Weights of a small GPT-style language model, trained from scratch on English Wikipedia: 6 heads of 32, vocabulary 912.
Each number is 50 + 15 x the weight over its row's rms, rounded and kept within 0 to 99. Layers, rows and columns count from 0. The size before them is the row's rms in percent of the matrix's.

# k: layer 6 attention key, 192x192, rms 0.0561, rows 21-41, columns 64-127
# q: layer 6 attention query, 192x192, rms 0.058, rows 22-41, columns 64-127
# v: layer 6 attention value, 192x192, rms 0.0532, rows 0-31, columns 64-127
# o: layer 6 attention output (transposed), 192x192, rms 0.0526, rows 0-31, columns 64-127
k21 114:66 59 56 44 57 48 50 35 65 54 56 69 41 59 61 40 48 54 63 65 56 67 45 59 60 57 52 47 29 62 66 49 43 39 39 59 73 51 48 68 55 37 37 69 48 46 51 29 00 48 50 31 49 46 52 41 50 45 60 57 41 63 53 42
q22 122:65 33 32 46 27 42 46 55 27 35 63 64 44 40 99 33 68 65 70 58 53 71 32 34 49 68 53 48 67 62 65 43 83 28 45 81 49 48 28 36 45 55 51 27 60 47 69 48 54 79 43 31 74 52 43 45 68 77 60 50 37 41 33 55
k22 110:26 48 35 55 59 49 44 68 48 45 28 35 82 40 47 83 33 56 75 81 25 45 37 18 62 84 40 61 47 67 30 59 74 48 49 37 37 44 58 15 49 59 72 62 63 44 45 80 42 48 60 64 35 35 69 38 84 69 52 46 59 47 64 69
q23 140:51 60 53 59 58 64 11 66 73 17 31 32 51 46 24 48 38 56 58 44 55 43 69 59 67 66 32 49 40 44 58 45 43 54 27 38 53 61 78 57 55 51 55 59 72 61 36 70 57 44 90 58 44 71 47 82 33 24 50 60 89 53 52 50
k23 127:56 47 36 39 56 33 50 21 55 54 60 46 27 71 53 31 54 43 42 34 56 50 44 53 45 31 65 49 36 48 63 44 49 38 38 52 64 59 18 71 43 62 38 44 24 58 28 58 29 70 63 34 56 68 20 55 43 48 64 30 47 40 81 48
q24 128:55 54 50 49 48 31 75 70 23 55 55 57 49 55 80 48 74 57 40 57 56 75 36 42 51 49 71 65 73 69 55 49 68 45 78 79 49 31 32 33 55 55 48 20 49 46 67 38 46 66 25 44 65 45 49 40 63 78 66 37 15 44 41 45
k24 115:37 57 64 67 51 42 41 58 59 53 27 26 72 22 48 83 32 48 62 76 30 52 43 34 55 59 38 53 61 59 33 65 66 52 62 42 50 62 85 14 53 42 64 69 50 38 63 61 45 11 40 67 38 23 61 60 63 58 41 77 50 55 23 56
q25 133:60 41 59 38 43 32 63 59 30 53 66 66 49 63 90 56 75 49 36 65 52 73 53 24 52 66 32 57 68 65 48 42 77 45 72 85 49 25 38 25 47 46 50 39 53 41 57 12 41 72 21 45 54 54 48 15 54 78 62 39 32 42 47 52
k25 117:48 55 82 58 43 60 48 59 52 48 36 49 82 29 38 84 46 52 38 97 48 56 53 29 57 72 50 51 69 58 38 56 57 60 52 61 43 64 68 27 61 28 62 49 81 37 66 54 46 15 26 68 36 25 68 65 49 54 60 81 54 52 29 58
q26 121:37 41 47 39 57 69 32 49 32 35 49 21 39 48 40 38 25 56 51 46 58 29 61 67 57 50 38 60 58 43 60 30 22 84 57 37 64 55 67 40 62 44 71 60 33 63 45 72 52 55 70 51 37 57 53 76 47 29 66 61 75 37 80 48
k26 113:72 41 39 55 38 44 65 37 37 40 77 68 26 65 60 21 65 69 34 56 51 47 56 63 60 28 65 51 66 45 51 30 37 47 61 70 70 74 36 54 49 55 40 35 55 59 39 51 58 69 63 63 43 69 32 91 29 53 59 25 63 54 74 45
q27 102:73 90 54 60 75 23 64 70 27 59 34 41 44 73 55 50 56 42 29 31 55 51 34 71 47 50 67 71 49 40 62 41 43 43 35 59 53 48 45 41 57 45 54 36 43 58 58 35 40 60 14 85 39 57 46 37 52 36 46 48 58 56 67 30
k27 100:50 39 46 62 54 79 22 21 70 46 52 39 41 48 45 48 61 39 57 63 40 52 53 62 42 36 60 51 50 55 47 58 65 63 63 67 59 40 91 51 70 44 34 84 65 56 30 49 00 36 36 52 79 45 60 42 40 75 44 65 19 57 20 48
q28 121:31 14 24 38 54 77 30 14 68 48 37 53 39 43 17 44 36 56 61 53 50 33 43 61 50 21 53 28 29 34 58 53 30 71 41 27 33 62 66 63 52 72 56 76 20 42 46 65 52 32 64 40 39 47 36 54 37 22 65 50 70 43 67 79
k28 105:66 36 23 53 39 46 56 43 42 40 65 63 22 64 38 38 57 52 37 11 46 52 62 56 51 44 57 44 57 45 57 46 43 60 50 43 38 39 33 62 50 71 45 29 52 46 44 51 99 72 65 44 58 78 39 44 24 39 45 26 71 57 54 42
q29 116:83 62 69 66 69 15 65 86 48 42 65 27 52 67 63 57 62 56 23 40 54 49 53 43 37 79 37 58 66 53 74 39 54 32 57 67 74 38 27 23 64 26 39 31 63 69 48 29 52 69 38 60 59 60 59 36 53 32 50 36 35 56 49 36
k29 111:37 45 44 54 33 57 36 29 65 62 59 36 59 42 57 47 58 50 62 75 47 57 50 42 61 56 57 50 52 52 51 49 73 37 48 60 56 65 66 40 54 40 41 72 26 59 19 39 00 40 37 54 45 38 39 60 56 63 69 85 35 52 40 56
q30 138:62 32 43 39 43 14 61 54 38 56 65 53 56 68 77 47 71 56 44 48 60 72 43 40 49 59 70 56 72 71 50 52 63 46 70 65 52 40 32 46 37 60 52 36 40 63 75 21 45 63 29 49 64 48 48 29 60 90 73 35 08 50 45 61
k30 126:33 42 67 69 39 50 39 58 50 51 27 46 88 29 55 80 40 47 36 69 25 44 42 24 57 75 41 57 62 65 35 63 63 32 65 34 33 59 71 07 41 44 60 51 30 46 55 57 60 23 47 53 42 20 60 67 62 67 36 68 58 50 39 75
q31 134:43 62 69 54 57 52 52 65 48 37 60 49 53 25 60 67 52 40 76 58 61 38 57 47 45 59 21 48 53 43 50 43 53 18 35 68 71 51 30 26 68 15 35 54 56 60 39 53 48 65 58 56 50 55 69 56 68 35 57 51 48 46 35 11
k31 117:56 53 47 45 40 35 69 54 44 58 68 64 54 57 66 36 50 72 64 72 68 57 45 51 71 48 54 48 41 56 55 47 21 44 39 61 68 47 33 68 44 38 42 65 41 45 50 30 00 51 50 35 46 43 43 57 78 37 53 55 53 61 61 43
v0 097:63 45 44 63 57 53 46 57 26 42 36 89 48 49 45 46 67 51 62 48 34 64 60 57 43 44 74 28 24 52 46 64 62 40 31 53 41 56 79 73 33 59 40 41 49 58 58 56 45 45 54 56 11 60 47 49 45 41 56 53 46 29 29 39
o0 105:39 27 67 43 67 50 62 54 54 69 61 49 48 50 51 43 64 65 53 52 45 55 52 51 56 56 57 72 75 54 50 69 56 87 50 55 58 42 29 35 57 53 54 64 31 54 27 42 54 49 74 24 42 54 70 38 41 44 71 58 61 61 63 45
v1 089:38 73 45 56 53 54 66 61 34 73 53 18 52 51 49 29 70 64 49 63 43 63 67 20 46 29 35 48 47 22 58 32 40 55 34 66 55 64 43 38 45 46 62 37 51 67 33 62 49 50 62 72 54 50 55 60 60 33 57 34 70 58 68 65
o1 092:61 59 63 49 38 63 31 45 57 45 53 58 32 28 75 51 37 37 55 45 58 33 43 53 51 73 41 31 50 82 55 45 56 37 35 48 55 22 43 58 36 54 30 45 42 45 68 55 59 38 32 60 59 69 37 46 51 79 47 50 46 23 20 49
v2 084:56 39 51 66 57 65 55 39 53 57 69 76 55 37 39 43 41 56 08 47 64 43 24 67 41 47 48 51 35 43 36 46 59 37 46 18 39 65 60 50 31 59 34 40 50 63 41 49 43 53 77 80 35 63 48 58 53 44 38 63 65 56 72 77
o2 095:44 49 64 44 63 39 66 66 50 55 67 14 39 36 49 49 57 77 44 44 36 63 68 36 58 43 45 52 75 62 28 58 50 68 47 67 55 38 66 41 87 69 54 76 34 62 41 60 44 47 35 28 27 56 47 68 52 63 56 49 59 63 25 40
v3 081:49 68 54 62 51 48 52 38 41 61 48 31 54 43 41 61 63 73 55 53 11 68 39 51 99 50 36 41 27 82 25 59 44 06 41 77 68 40 71 48 59 49 68 31 56 49 75 43 47 44 20 57 31 53 39 65 64 40 49 54 39 56 38 58
o3 081:53 63 30 39 44 79 84 66 47 33 53 58 28 49 27 68 42 42 47 47 64 46 32 47 00 42 56 26 78 32 78 34 21 61 59 20 41 67 11 50 26 48 41 54 40 58 48 44 44 64 56 43 48 49 50 63 58 33 42 41 32 54 32 45
v4 094:42 50 44 59 54 50 31 40 57 72 35 59 55 52 62 36 00 49 32 52 47 46 55 87 42 29 70 59 25 62 67 40 42 65 48 46 69 64 54 44 22 57 42 69 38 38 51 38 46 39 42 61 29 44 68 62 63 58 67 68 55 60 34 48
o4 096:58 46 56 39 60 43 87 42 59 68 72 57 50 68 52 54 80 71 47 37 46 39 34 25 37 57 49 42 60 40 24 47 54 53 55 73 45 53 60 53 71 73 49 45 50 61 24 85 46 48 39 40 45 65 42 48 51 66 63 42 43 59 63 51
v5 094:37 48 40 68 65 63 39 50 49 51 49 49 51 22 33 49 69 72 65 52 74 58 70 25 60 47 14 15 29 62 44 63 66 50 55 53 60 30 59 19 42 56 53 36 60 66 41 55 52 45 83 55 51 43 57 66 59 45 39 41 63 65 56 68
o5 104:60 60 56 40 43 79 45 54 38 47 51 40 48 46 44 57 30 24 41 47 18 29 58 44 54 51 53 53 56 43 46 57 32 44 46 17 66 57 55 48 33 35 44 64 49 37 41 65 53 41 50 53 39 58 43 60 51 52 48 66 21 59 12 37
v6 092:41 75 60 53 62 55 57 37 53 29 60 71 62 35 45 61 52 48 59 55 66 46 25 21 57 57 33 60 70 57 47 41 65 20 45 92 49 38 52 00 38 55 44 26 49 87 45 42 47 57 53 42 38 52 44 64 39 43 56 41 67 48 49 86
o6 094:42 51 09 66 24 52 42 68 46 75 31 16 48 52 66 55 43 79 43 58 24 57 44 45 38 45 68 31 34 58 64 62 54 74 67 36 42 61 70 57 48 61 35 70 50 47 49 52 72 53 35 72 51 48 60 26 49 72 50 41 42 59 35 43
v7 091:60 58 46 52 47 58 58 46 61 39 43 51 50 45 39 27 31 54 47 49 79 37 41 99 45 31 48 49 28 35 31 32 43 74 70 54 58 65 38 57 40 40 53 56 72 36 57 56 44 53 60 69 52 46 61 34 44 69 69 60 35 52 65 18
o7 099:37 44 85 39 58 41 41 34 62 32 68 74 54 64 50 70 59 36 50 53 40 38 67 23 60 60 53 47 36 37 55 63 41 31 65 55 54 47 67 47 66 41 50 35 39 47 51 57 47 35 54 44 43 56 37 68 51 20 44 48 46 51 55 72
v8 092:43 47 51 47 67 54 54 53 51 37 49 57 48 26 93 30 00 89 74 50 88 43 74 41 34 40 45 30 26 59 54 52 73 41 35 48 48 58 47 47 50 51 51 32 51 74 45 54 56 30 44 54 68 38 49 83 58 63 36 33 64 42 70 52
o8 092:46 57 41 60 35 63 38 64 43 69 41 35 35 67 44 49 53 20 27 49 25 61 57 37 58 46 58 72 61 34 36 50 62 48 54 60 52 34 62 46 50 63 49 66 42 30 40 51 55 57 71 49 40 65 54 55 61 61 49 63 41 60 06 23
v9 095:64 34 50 48 55 38 61 32 36 59 71 74 55 65 48 34 55 51 43 48 87 38 54 66 35 74 42 48 68 60 75 55 41 60 95 82 41 35 56 61 09 58 24 49 54 20 55 44 54 57 48 28 58 54 67 43 54 40 35 41 57 64 45 69
o9 100:46 47 68 42 37 35 63 35 39 46 58 55 59 33 60 50 44 63 55 46 38 48 62 53 71 45 58 57 18 42 26 44 46 58 41 23 70 72 49 57 75 41 82 51 44 54 44 76 40 22 61 59 43 47 37 39 52 67 42 53 39 58 51 52
v10 081:29 53 60 62 45 47 39 69 79 24 61 69 55 40 21 66 74 46 70 51 42 67 36 47 57 59 32 40 56 35 18 54 30 65 50 41 61 54 48 57 31 52 69 49 70 51 66 39 63 54 23 67 34 57 40 31 45 51 67 57 30 52 65 59
o10 088:40 46 60 56 55 51 32 48 67 47 46 26 50 40 74 50 64 44 49 65 44 53 45 50 26 41 44 35 41 74 56 48 53 41 54 67 30 54 67 38 44 56 40 71 38 35 59 42 54 95 70 53 59 44 83 80 35 38 47 33 52 43 53 29
v11 098:52 50 52 38 50 38 46 60 42 63 52 63 53 88 96 26 81 12 63 54 00 57 45 53 37 50 78 70 63 40 69 61 34 49 48 55 54 36 51 51 83 52 63 42 36 41 81 57 51 56 27 23 37 50 54 32 59 60 40 32 45 51 20 39
o11 101:56 41 30 55 39 34 56 24 51 60 61 65 59 30 58 62 26 53 46 32 99 49 36 75 53 70 46 52 50 66 49 40 40 47 28 42 46 65 34 67 17 55 42 44 45 51 45 42 39 60 65 79 78 53 40 40 31 35 55 64 65 49 74 69
v12 094:50 54 57 57 36 46 11 56 18 34 56 62 62 81 57 42 68 23 47 56 60 69 76 49 51 38 60 48 60 81 48 40 39 56 69 84 66 38 58 31 45 53 48 58 89 59 47 51 46 80 55 37 26 49 50 39 38 59 54 60 45 39 31 24
o12 091:49 54 33 63 59 50 68 39 71 91 39 66 60 50 47 62 48 49 58 50 29 14 43 69 72 62 48 58 45 29 59 51 43 61 35 35 54 52 46 58 24 38 27 38 29 55 49 78 63 30 47 51 69 64 35 28 33 54 56 37 52 64 76 65
v13 095:50 48 53 65 45 40 34 52 74 60 85 55 54 60 53 58 42 63 33 55 49 62 86 32 46 87 23 37 34 72 54 54 41 64 46 40 54 27 88 22 70 51 54 54 37 73 49 34 51 49 68 42 57 57 46 37 64 53 37 52 58 56 42 83
o13 096:57 46 42 34 64 74 62 62 36 39 46 22 55 26 36 42 48 48 47 45 34 51 29 53 57 50 46 36 56 57 26 70 56 38 20 60 41 44 19 57 39 61 49 56 52 46 42 55 64 27 35 31 50 58 65 55 49 71 44 44 48 67 29 48
v14 085:52 55 41 61 34 44 39 38 91 59 22 57 57 77 41 45 50 48 66 59 14 76 19 43 38 86 63 48 51 30 31 59 50 25 40 19 71 30 73 57 47 49 34 59 50 65 49 49 48 48 43 60 18 42 30 48 45 86 67 52 37 37 72 56
o14 098:32 47 48 34 46 49 57 82 48 27 62 48 50 55 63 64 85 41 63 49 52 39 48 53 48 27 54 35 46 88 66 67 47 58 63 95 35 35 46 69 66 61 35 54 50 48 65 22 51 66 52 48 35 47 68 46 42 00 60 39 53 47 38 41
v15 089:43 29 52 49 35 34 45 36 72 46 43 52 54 46 33 47 19 61 49 46 36 44 40 67 58 55 66 45 63 62 18 40 44 37 86 22 50 65 35 60 56 53 52 77 74 40 34 47 53 52 28 75 49 45 51 54 45 88 38 58 46 41 71 58
o15 096:62 73 58 39 66 64 66 57 58 38 63 56 47 67 42 79 75 32 57 58 72 49 37 51 72 24 42 28 33 39 60 36 38 25 37 69 62 50 60 40 61 49 61 31 58 68 94 65 33 71 57 44 46 42 31 58 38 15 62 32 37 43 55 45
v16 093:50 66 54 56 63 62 49 49 49 51 51 45 54 47 59 53 38 56 46 50 99 52 25 45 55 55 31 46 46 49 41 40 57 45 46 68 52 23 52 21 60 48 47 49 55 65 44 65 51 52 22 75 33 55 60 46 40 34 64 45 49 46 71 45
o16 096:35 40 56 35 37 46 54 51 56 54 52 39 57 53 38 39 67 40 57 45 03 25 65 38 45 34 36 57 56 54 63 62 38 55 82 66 31 89 40 77 60 56 74 65 23 44 40 22 57 50 44 52 54 65 49 66 66 40 29 29 57 47 35 31
v17 077:72 56 44 24 51 38 70 39 28 50 24 34 55 56 93 36 18 45 30 52 83 28 37 68 37 43 69 58 43 50 53 60 48 46 42 61 46 56 29 48 40 50 26 57 35 44 35 34 51 51 59 14 54 51 66 60 58 55 42 34 50 28 72 34
o17 085:35 52 58 33 43 43 53 45 36 46 58 71 47 57 36 38 46 50 56 49 51 58 70 40 68 47 44 63 58 38 75 52 63 56 64 53 54 63 39 68 76 61 64 21 57 66 53 56 51 05 31 57 49 47 16 23 74 46 49 61 57 47 54 63
v18 096:55 42 47 46 50 37 71 53 43 56 51 49 51 67 69 38 90 14 34 53 32 48 31 52 35 48 74 76 56 14 56 60 38 57 39 46 63 35 41 66 40 58 43 53 30 25 68 54 48 59 68 10 40 46 62 20 52 55 58 31 34 35 48 48
o18 096:45 44 65 15 53 39 39 35 40 35 69 58 60 27 52 41 28 64 62 34 87 53 61 70 56 55 38 54 53 78 60 57 33 47 44 48 51 77 44 56 65 56 54 40 61 56 47 35 38 29 52 70 57 46 33 52 48 10 52 66 76 48 69 66
v19 094:49 64 60 43 49 30 40 75 33 54 69 26 49 65 87 49 16 55 13 52 63 59 67 29 51 61 54 69 63 63 62 40 56 67 46 62 36 42 63 23 80 44 49 70 63 44 40 48 54 66 45 40 63 52 48 48 42 21 53 36 41 45 39 46
o19 099:53 46 29 47 54 41 56 37 55 62 27 56 58 49 24 19 56 41 59 50 40 40 48 70 55 53 30 58 52 47 59 43 50 31 47 62 34 63 19 83 46 52 68 36 50 67 47 28 61 28 20 51 62 67 51 41 72 75 34 40 64 39 62 47
v20 095:39 41 62 62 35 57 29 67 75 54 54 33 43 39 44 47 51 62 56 51 72 28 54 36 31 61 63 29 64 31 54 47 53 63 19 22 41 55 46 64 46 58 51 18 43 60 22 35 55 50 49 90 44 54 41 53 44 34 76 42 47 51 75 45
o20 101:45 49 56 48 51 32 58 48 62 47 37 57 53 63 51 13 73 20 40 51 40 67 33 45 57 43 34 63 46 67 42 63 71 50 63 99 20 34 63 32 73 52 65 98 46 50 48 30 48 79 30 25 42 42 76 55 39 64 51 51 75 32 43 29
v21 086:37 48 60 60 48 45 59 25 80 56 33 48 64 47 32 41 32 40 32 56 35 46 29 65 45 45 50 60 43 62 34 45 50 36 41 46 70 61 55 47 30 57 29 58 51 50 51 36 53 52 31 65 34 42 62 82 59 57 67 67 71 58 81 81
o21 090:52 58 57 37 46 47 77 62 41 34 67 47 39 60 51 78 78 60 56 50 52 32 35 29 43 31 42 14 46 53 69 54 28 48 69 66 27 63 47 69 82 61 37 58 54 63 46 62 38 40 35 60 41 55 37 25 47 28 43 24 31 45 37 47
v22 079:45 41 52 56 63 51 42 40 48 44 42 50 55 36 65 42 74 57 62 52 53 53 42 28 30 49 26 12 55 46 60 72 66 53 39 37 49 37 56 52 52 63 40 45 48 66 58 53 50 53 62 83 38 42 65 69 65 43 40 42 71 58 48 81
o22 084:57 47 62 39 32 49 61 66 29 49 54 48 49 53 45 36 38 26 36 35 43 45 71 59 62 42 52 70 50 67 50 54 32 50 58 34 48 64 53 57 61 37 74 67 39 46 38 32 36 39 53 37 36 50 61 45 39 35 51 73 43 36 18 29
v23 087:39 49 46 44 47 64 47 38 32 58 63 59 40 40 75 53 40 61 36 44 42 50 21 39 45 62 48 41 35 30 49 63 32 56 71 41 49 42 66 57 56 49 52 42 46 66 72 41 52 46 30 51 41 46 54 58 34 52 18 30 45 50 64 52
o23 091:40 54 54 41 72 49 59 70 62 31 65 26 50 32 50 52 44 46 42 50 48 66 86 56 49 39 44 61 72 61 32 23 45 43 22 47 51 55 54 62 42 65 61 45 32 41 64 57 45 51 79 67 32 59 45 84 71 34 65 55 62 49 15 26
v24 086:55 46 54 45 62 51 41 55 50 29 76 43 48 57 87 46 49 59 46 46 80 17 24 65 58 43 42 64 61 45 66 46 38 41 51 68 53 51 40 14 55 49 54 52 46 57 67 21 48 56 43 46 70 54 54 45 38 52 47 21 56 42 67 43
o24 092:37 48 34 49 36 18 62 51 60 41 30 36 66 66 37 45 22 56 30 50 29 71 69 43 43 52 51 69 48 34 58 52 50 32 73 35 23 86 72 69 50 39 62 52 38 54 44 46 47 24 33 63 42 37 47 60 56 50 31 51 56 45 45 69
v25 084:20 31 43 39 47 69 37 46 66 36 50 49 54 39 56 35 55 52 70 47 78 52 32 41 68 43 47 50 71 45 45 62 55 54 65 56 49 44 40 49 56 50 37 73 75 32 44 50 50 60 33 53 31 41 51 54 50 57 49 48 58 43 42 52
o25 088:65 75 39 75 42 51 50 43 53 87 39 61 68 77 68 75 55 47 48 48 28 34 42 47 42 39 57 37 20 56 45 35 46 32 50 18 60 79 91 53 35 43 61 38 49 49 54 54 49 82 71 73 62 53 59 58 37 28 62 74 34 68 51 30
v26 077:43 41 38 63 60 56 50 58 53 42 46 76 49 23 06 52 24 77 69 56 45 32 23 63 49 63 50 44 45 66 17 45 49 30 80 32 37 41 59 52 62 44 59 58 65 58 60 48 49 43 32 73 68 38 59 59 52 57 50 74 63 67 89 71
o26 079:48 50 71 44 49 54 56 72 67 52 75 19 41 47 57 78 66 42 38 58 47 56 55 33 52 27 49 42 45 28 47 48 40 41 62 56 62 57 68 38 51 41 48 54 50 36 69 64 48 71 51 44 29 51 48 55 35 48 42 24 32 42 22 47
v27 090:26 30 56 72 66 30 59 25 38 28 57 59 52 27 18 54 66 55 28 57 76 34 95 32 31 36 37 43 47 89 42 43 68 38 16 66 43 65 38 41 25 57 42 42 41 63 26 55 49 52 57 70 51 54 59 64 49 15 46 36 60 53 55 70
o27 098:63 60 63 43 42 55 48 57 42 51 38 38 32 45 37 32 51 48 50 60 42 45 41 55 61 39 49 46 46 24 57 62 48 77 65 40 50 40 40 35 57 45 47 70 61 49 41 83 58 25 31 37 53 47 43 19 43 99 40 39 35 41 51 54
v28 094:70 52 54 36 50 58 44 69 47 51 56 49 44 62 62 22 39 15 34 44 51 59 11 77 48 40 62 60 61 29 61 46 46 27 73 69 37 46 61 59 03 59 39 46 60 21 44 56 47 53 61 47 36 43 59 53 51 61 46 39 50 55 40 57
o28 097:32 59 38 43 52 33 65 24 50 55 32 73 55 60 73 79 69 87 60 46 51 48 56 42 43 56 63 40 24 71 38 38 45 77 60 45 73 58 69 72 88 57 44 47 42 76 67 42 53 50 73 64 43 47 45 64 69 13 60 63 46 69 35 37
v29 090:35 47 51 49 54 58 19 59 54 18 75 35 56 26 22 74 29 30 31 50 65 31 36 45 57 46 35 44 76 46 19 52 46 65 56 43 48 43 59 73 48 52 55 71 42 41 37 66 53 40 46 76 31 52 50 61 51 37 43 54 58 40 55 86
o29 092:47 51 58 36 79 62 60 48 54 66 38 33 45 57 55 42 65 75 49 68 27 72 63 43 52 44 52 46 33 49 49 34 31 53 53 51 56 69 66 28 63 62 76 50 55 57 70 43 56 75 76 40 63 54 73 90 56 38 52 40 74 57 34 16
v30 083:34 29 45 55 47 63 59 31 93 87 50 39 56 80 45 60 62 36 53 47 48 52 53 41 28 68 53 60 50 22 78 57 37 72 38 25 81 49 44 48 42 57 54 57 18 51 51 45 43 43 51 42 42 44 48 49 53 83 40 36 51 63 66 65
o30 089:62 65 54 46 39 39 50 70 41 12 73 42 65 41 74 48 40 51 52 30 50 42 34 41 52 45 49 36 46 73 29 48 73 19 37 72 29 30 73 62 62 60 28 46 66 28 40 54 47 50 37 59 32 47 39 57 40 42 64 56 45 56 31 49
v31 091:44 61 60 68 63 52 31 52 47 08 47 53 57 16 13 72 43 69 53 55 74 53 60 41 74 71 23 33 46 85 19 40 67 55 70 68 40 41 58 43 61 42 50 73 68 60 45 65 50 41 46 83 59 58 49 48 47 50 67 75 47 48 39 60
o31 097:45 46 53 47 69 80 61 70 41 63 52 30 43 60 41 46 62 50 54 60 17 45 58 44 46 27 61 47 46 23 60 61 30 60 65 29 54 51 44 33 52 47 65 45 48 43 53 48 60 50 59 20 42 56 71 68 50 41 38 30 47 57 46 40
q32 107:41 33 36 41 09 34 36 53 77 47 63 37 45 50 56 53 53 73 66 48 59 41 07 22 49 50 67 27 45 72 51 54 25 39 67 56 59 40 48 69 59 57 59 56 57 49 43 61 45 32 57 54 54 23 50 39 76 54 46 39 46 67 36 31
k32 101:42 53 54 45 57 42 42 16 37 64 65 40 68 49 94 46 49 30 64 45 35 46 44 57 42 41 34 40 58 44 24 54 47 43 46 43 47 53 55 58 59 58 56 35 51 91 44 45 39 66 48 61 53 50 74 54 49 44 48 39 51 52 55 68
q33 088:55 48 46 32 25 70 42 55 61 53 37 36 42 62 00 62 68 50 38 49 59 48 60 57 50 57 35 40 58 76 64 75 33 58 63 69 22 33 50 57 13 63 31 39 41 59 56 53 57 25 37 50 56 38 44 33 51 48 29 31 81 49 66 41
k33 090:45 34 51 67 35 49 59 47 54 52 49 43 62 49 44 43 56 37 55 19 48 64 40 44 49 49 51 47 50 48 38 35 44 56 26 61 24 45 55 62 53 69 57 35 33 67 46 42 99 63 44 63 59 59 29 66 42 29 54 36 55 58 58 63
q34 071:42 53 58 09 38 62 59 72 52 20 69 48 40 68 62 53 60 58 59 43 43 38 26 50 31 61 46 50 54 59 47 59 08 67 72 67 34 31 56 47 54 55 53 28 53 47 43 43 39 27 39 35 42 22 56 24 72 54 42 32 55 65 47 43
k34 077:34 42 67 43 42 46 62 60 43 32 52 57 52 51 61 29 36 40 71 50 63 54 47 55 64 25 42 51 55 59 21 57 40 48 33 63 34 50 34 63 45 55 51 35 38 50 64 61 99 52 41 74 56 47 55 77 51 37 56 38 53 35 62 83
q35 085:20 35 32 28 33 61 67 27 49 45 53 57 38 45 47 54 58 66 59 75 70 34 45 52 50 24 58 26 41 46 50 58 40 46 52 44 36 41 49 58 54 91 39 53 25 76 29 41 47 38 35 45 50 41 39 49 69 29 62 17 52 27 32 56
k35 096:52 57 73 58 52 33 53 63 56 49 31 40 62 45 55 45 40 41 59 50 63 47 36 44 21 37 40 36 50 63 38 49 63 49 53 45 51 29 35 59 51 57 66 28 29 65 66 62 99 62 48 80 79 43 63 69 48 35 50 44 55 25 48 65
q36 098:43 38 39 40 42 58 30 49 68 55 56 48 42 57 35 57 47 70 58 34 81 48 39 33 39 51 40 26 36 91 53 65 28 35 32 55 52 49 69 83 59 64 38 32 60 59 53 71 42 29 52 55 67 43 38 43 47 53 42 46 55 49 59 44
k36 091:39 57 46 59 58 44 33 44 53 80 45 32 61 56 61 37 47 45 48 21 35 39 50 61 37 22 42 50 40 49 32 36 54 49 46 55 39 46 58 56 47 63 39 33 56 73 36 41 56 68 44 72 50 49 70 38 48 37 60 64 69 71 53 58
q37 081:51 47 63 39 20 36 64 52 61 09 71 56 53 64 78 40 38 66 39 50 60 58 68 57 67 31 48 48 56 43 41 67 12 55 44 45 44 47 52 44 76 58 65 60 25 30 53 63 54 32 47 61 45 39 47 93 71 46 71 38 22 57 22 71
k37 080:49 75 48 71 67 57 79 75 29 50 71 81 44 50 44 49 56 26 67 38 38 44 44 67 37 40 50 54 45 24 32 56 60 60 68 34 63 28 18 43 66 44 61 51 66 39 53 62 92 75 50 62 47 57 67 54 21 41 40 57 53 33 41 64
q38 084:64 35 75 84 51 38 29 49 47 59 62 31 59 33 65 52 38 68 55 50 43 41 35 25 45 71 55 59 63 70 51 49 68 58 38 49 76 77 54 42 63 40 75 63 57 36 56 53 42 63 65 68 47 73 69 59 44 59 55 64 52 71 60 44
k38 097:50 53 42 45 41 56 45 36 48 60 59 43 45 52 47 60 60 57 49 62 46 54 53 74 68 51 47 51 59 39 57 41 53 53 55 49 66 56 64 41 48 41 32 76 62 48 40 57 00 36 57 43 28 54 52 39 54 72 51 69 37 63 50 17
q39 082:62 63 49 38 24 50 52 88 54 38 44 54 47 86 37 31 55 73 46 50 66 54 65 50 47 46 75 66 36 58 54 67 49 70 57 53 35 59 88 56 85 53 30 29 56 62 60 28 54 34 36 44 50 63 42 90 46 46 54 53 65 61 37 47
k39 086:46 52 44 54 47 57 37 52 44 71 38 61 65 61 47 37 49 35 47 37 44 41 37 54 48 34 39 62 41 54 21 45 52 63 30 46 46 35 38 57 28 39 53 39 41 56 47 64 86 63 55 64 58 46 61 32 48 40 64 57 56 29 72 36
q40 098:71 39 52 72 44 45 37 98 58 56 40 37 44 52 55 26 39 65 63 54 34 49 72 54 56 59 61 71 51 64 72 59 75 66 37 54 50 78 72 45 43 48 56 59 48 34 50 46 54 51 62 53 29 73 41 99 46 66 69 62 56 60 58 65
k40 095:61 71 32 41 30 68 41 46 52 57 43 62 50 56 51 65 42 43 50 59 38 54 62 67 77 76 50 58 51 30 51 35 27 77 38 34 49 42 62 47 45 50 56 88 45 53 28 45 02 64 48 10 36 65 30 25 61 51 31 77 55 49 40 39
q41 085:65 47 54 89 51 51 34 32 66 91 50 22 57 45 41 48 56 59 54 47 37 49 45 43 60 40 62 42 50 62 79 17 88 51 27 52 66 79 56 44 29 51 63 82 56 60 59 47 50 66 47 67 49 69 45 66 48 47 53 37 47 50 56 62
k41 093:44 67 33 44 38 62 50 45 45 60 43 52 52 59 51 60 45 50 61 58 40 62 55 51 66 61 51 50 58 48 69 34 51 58 39 26 48 45 66 47 56 49 40 60 55 59 29 51 00 39 60 33 58 63 62 29 56 64 47 43 49 63 24 17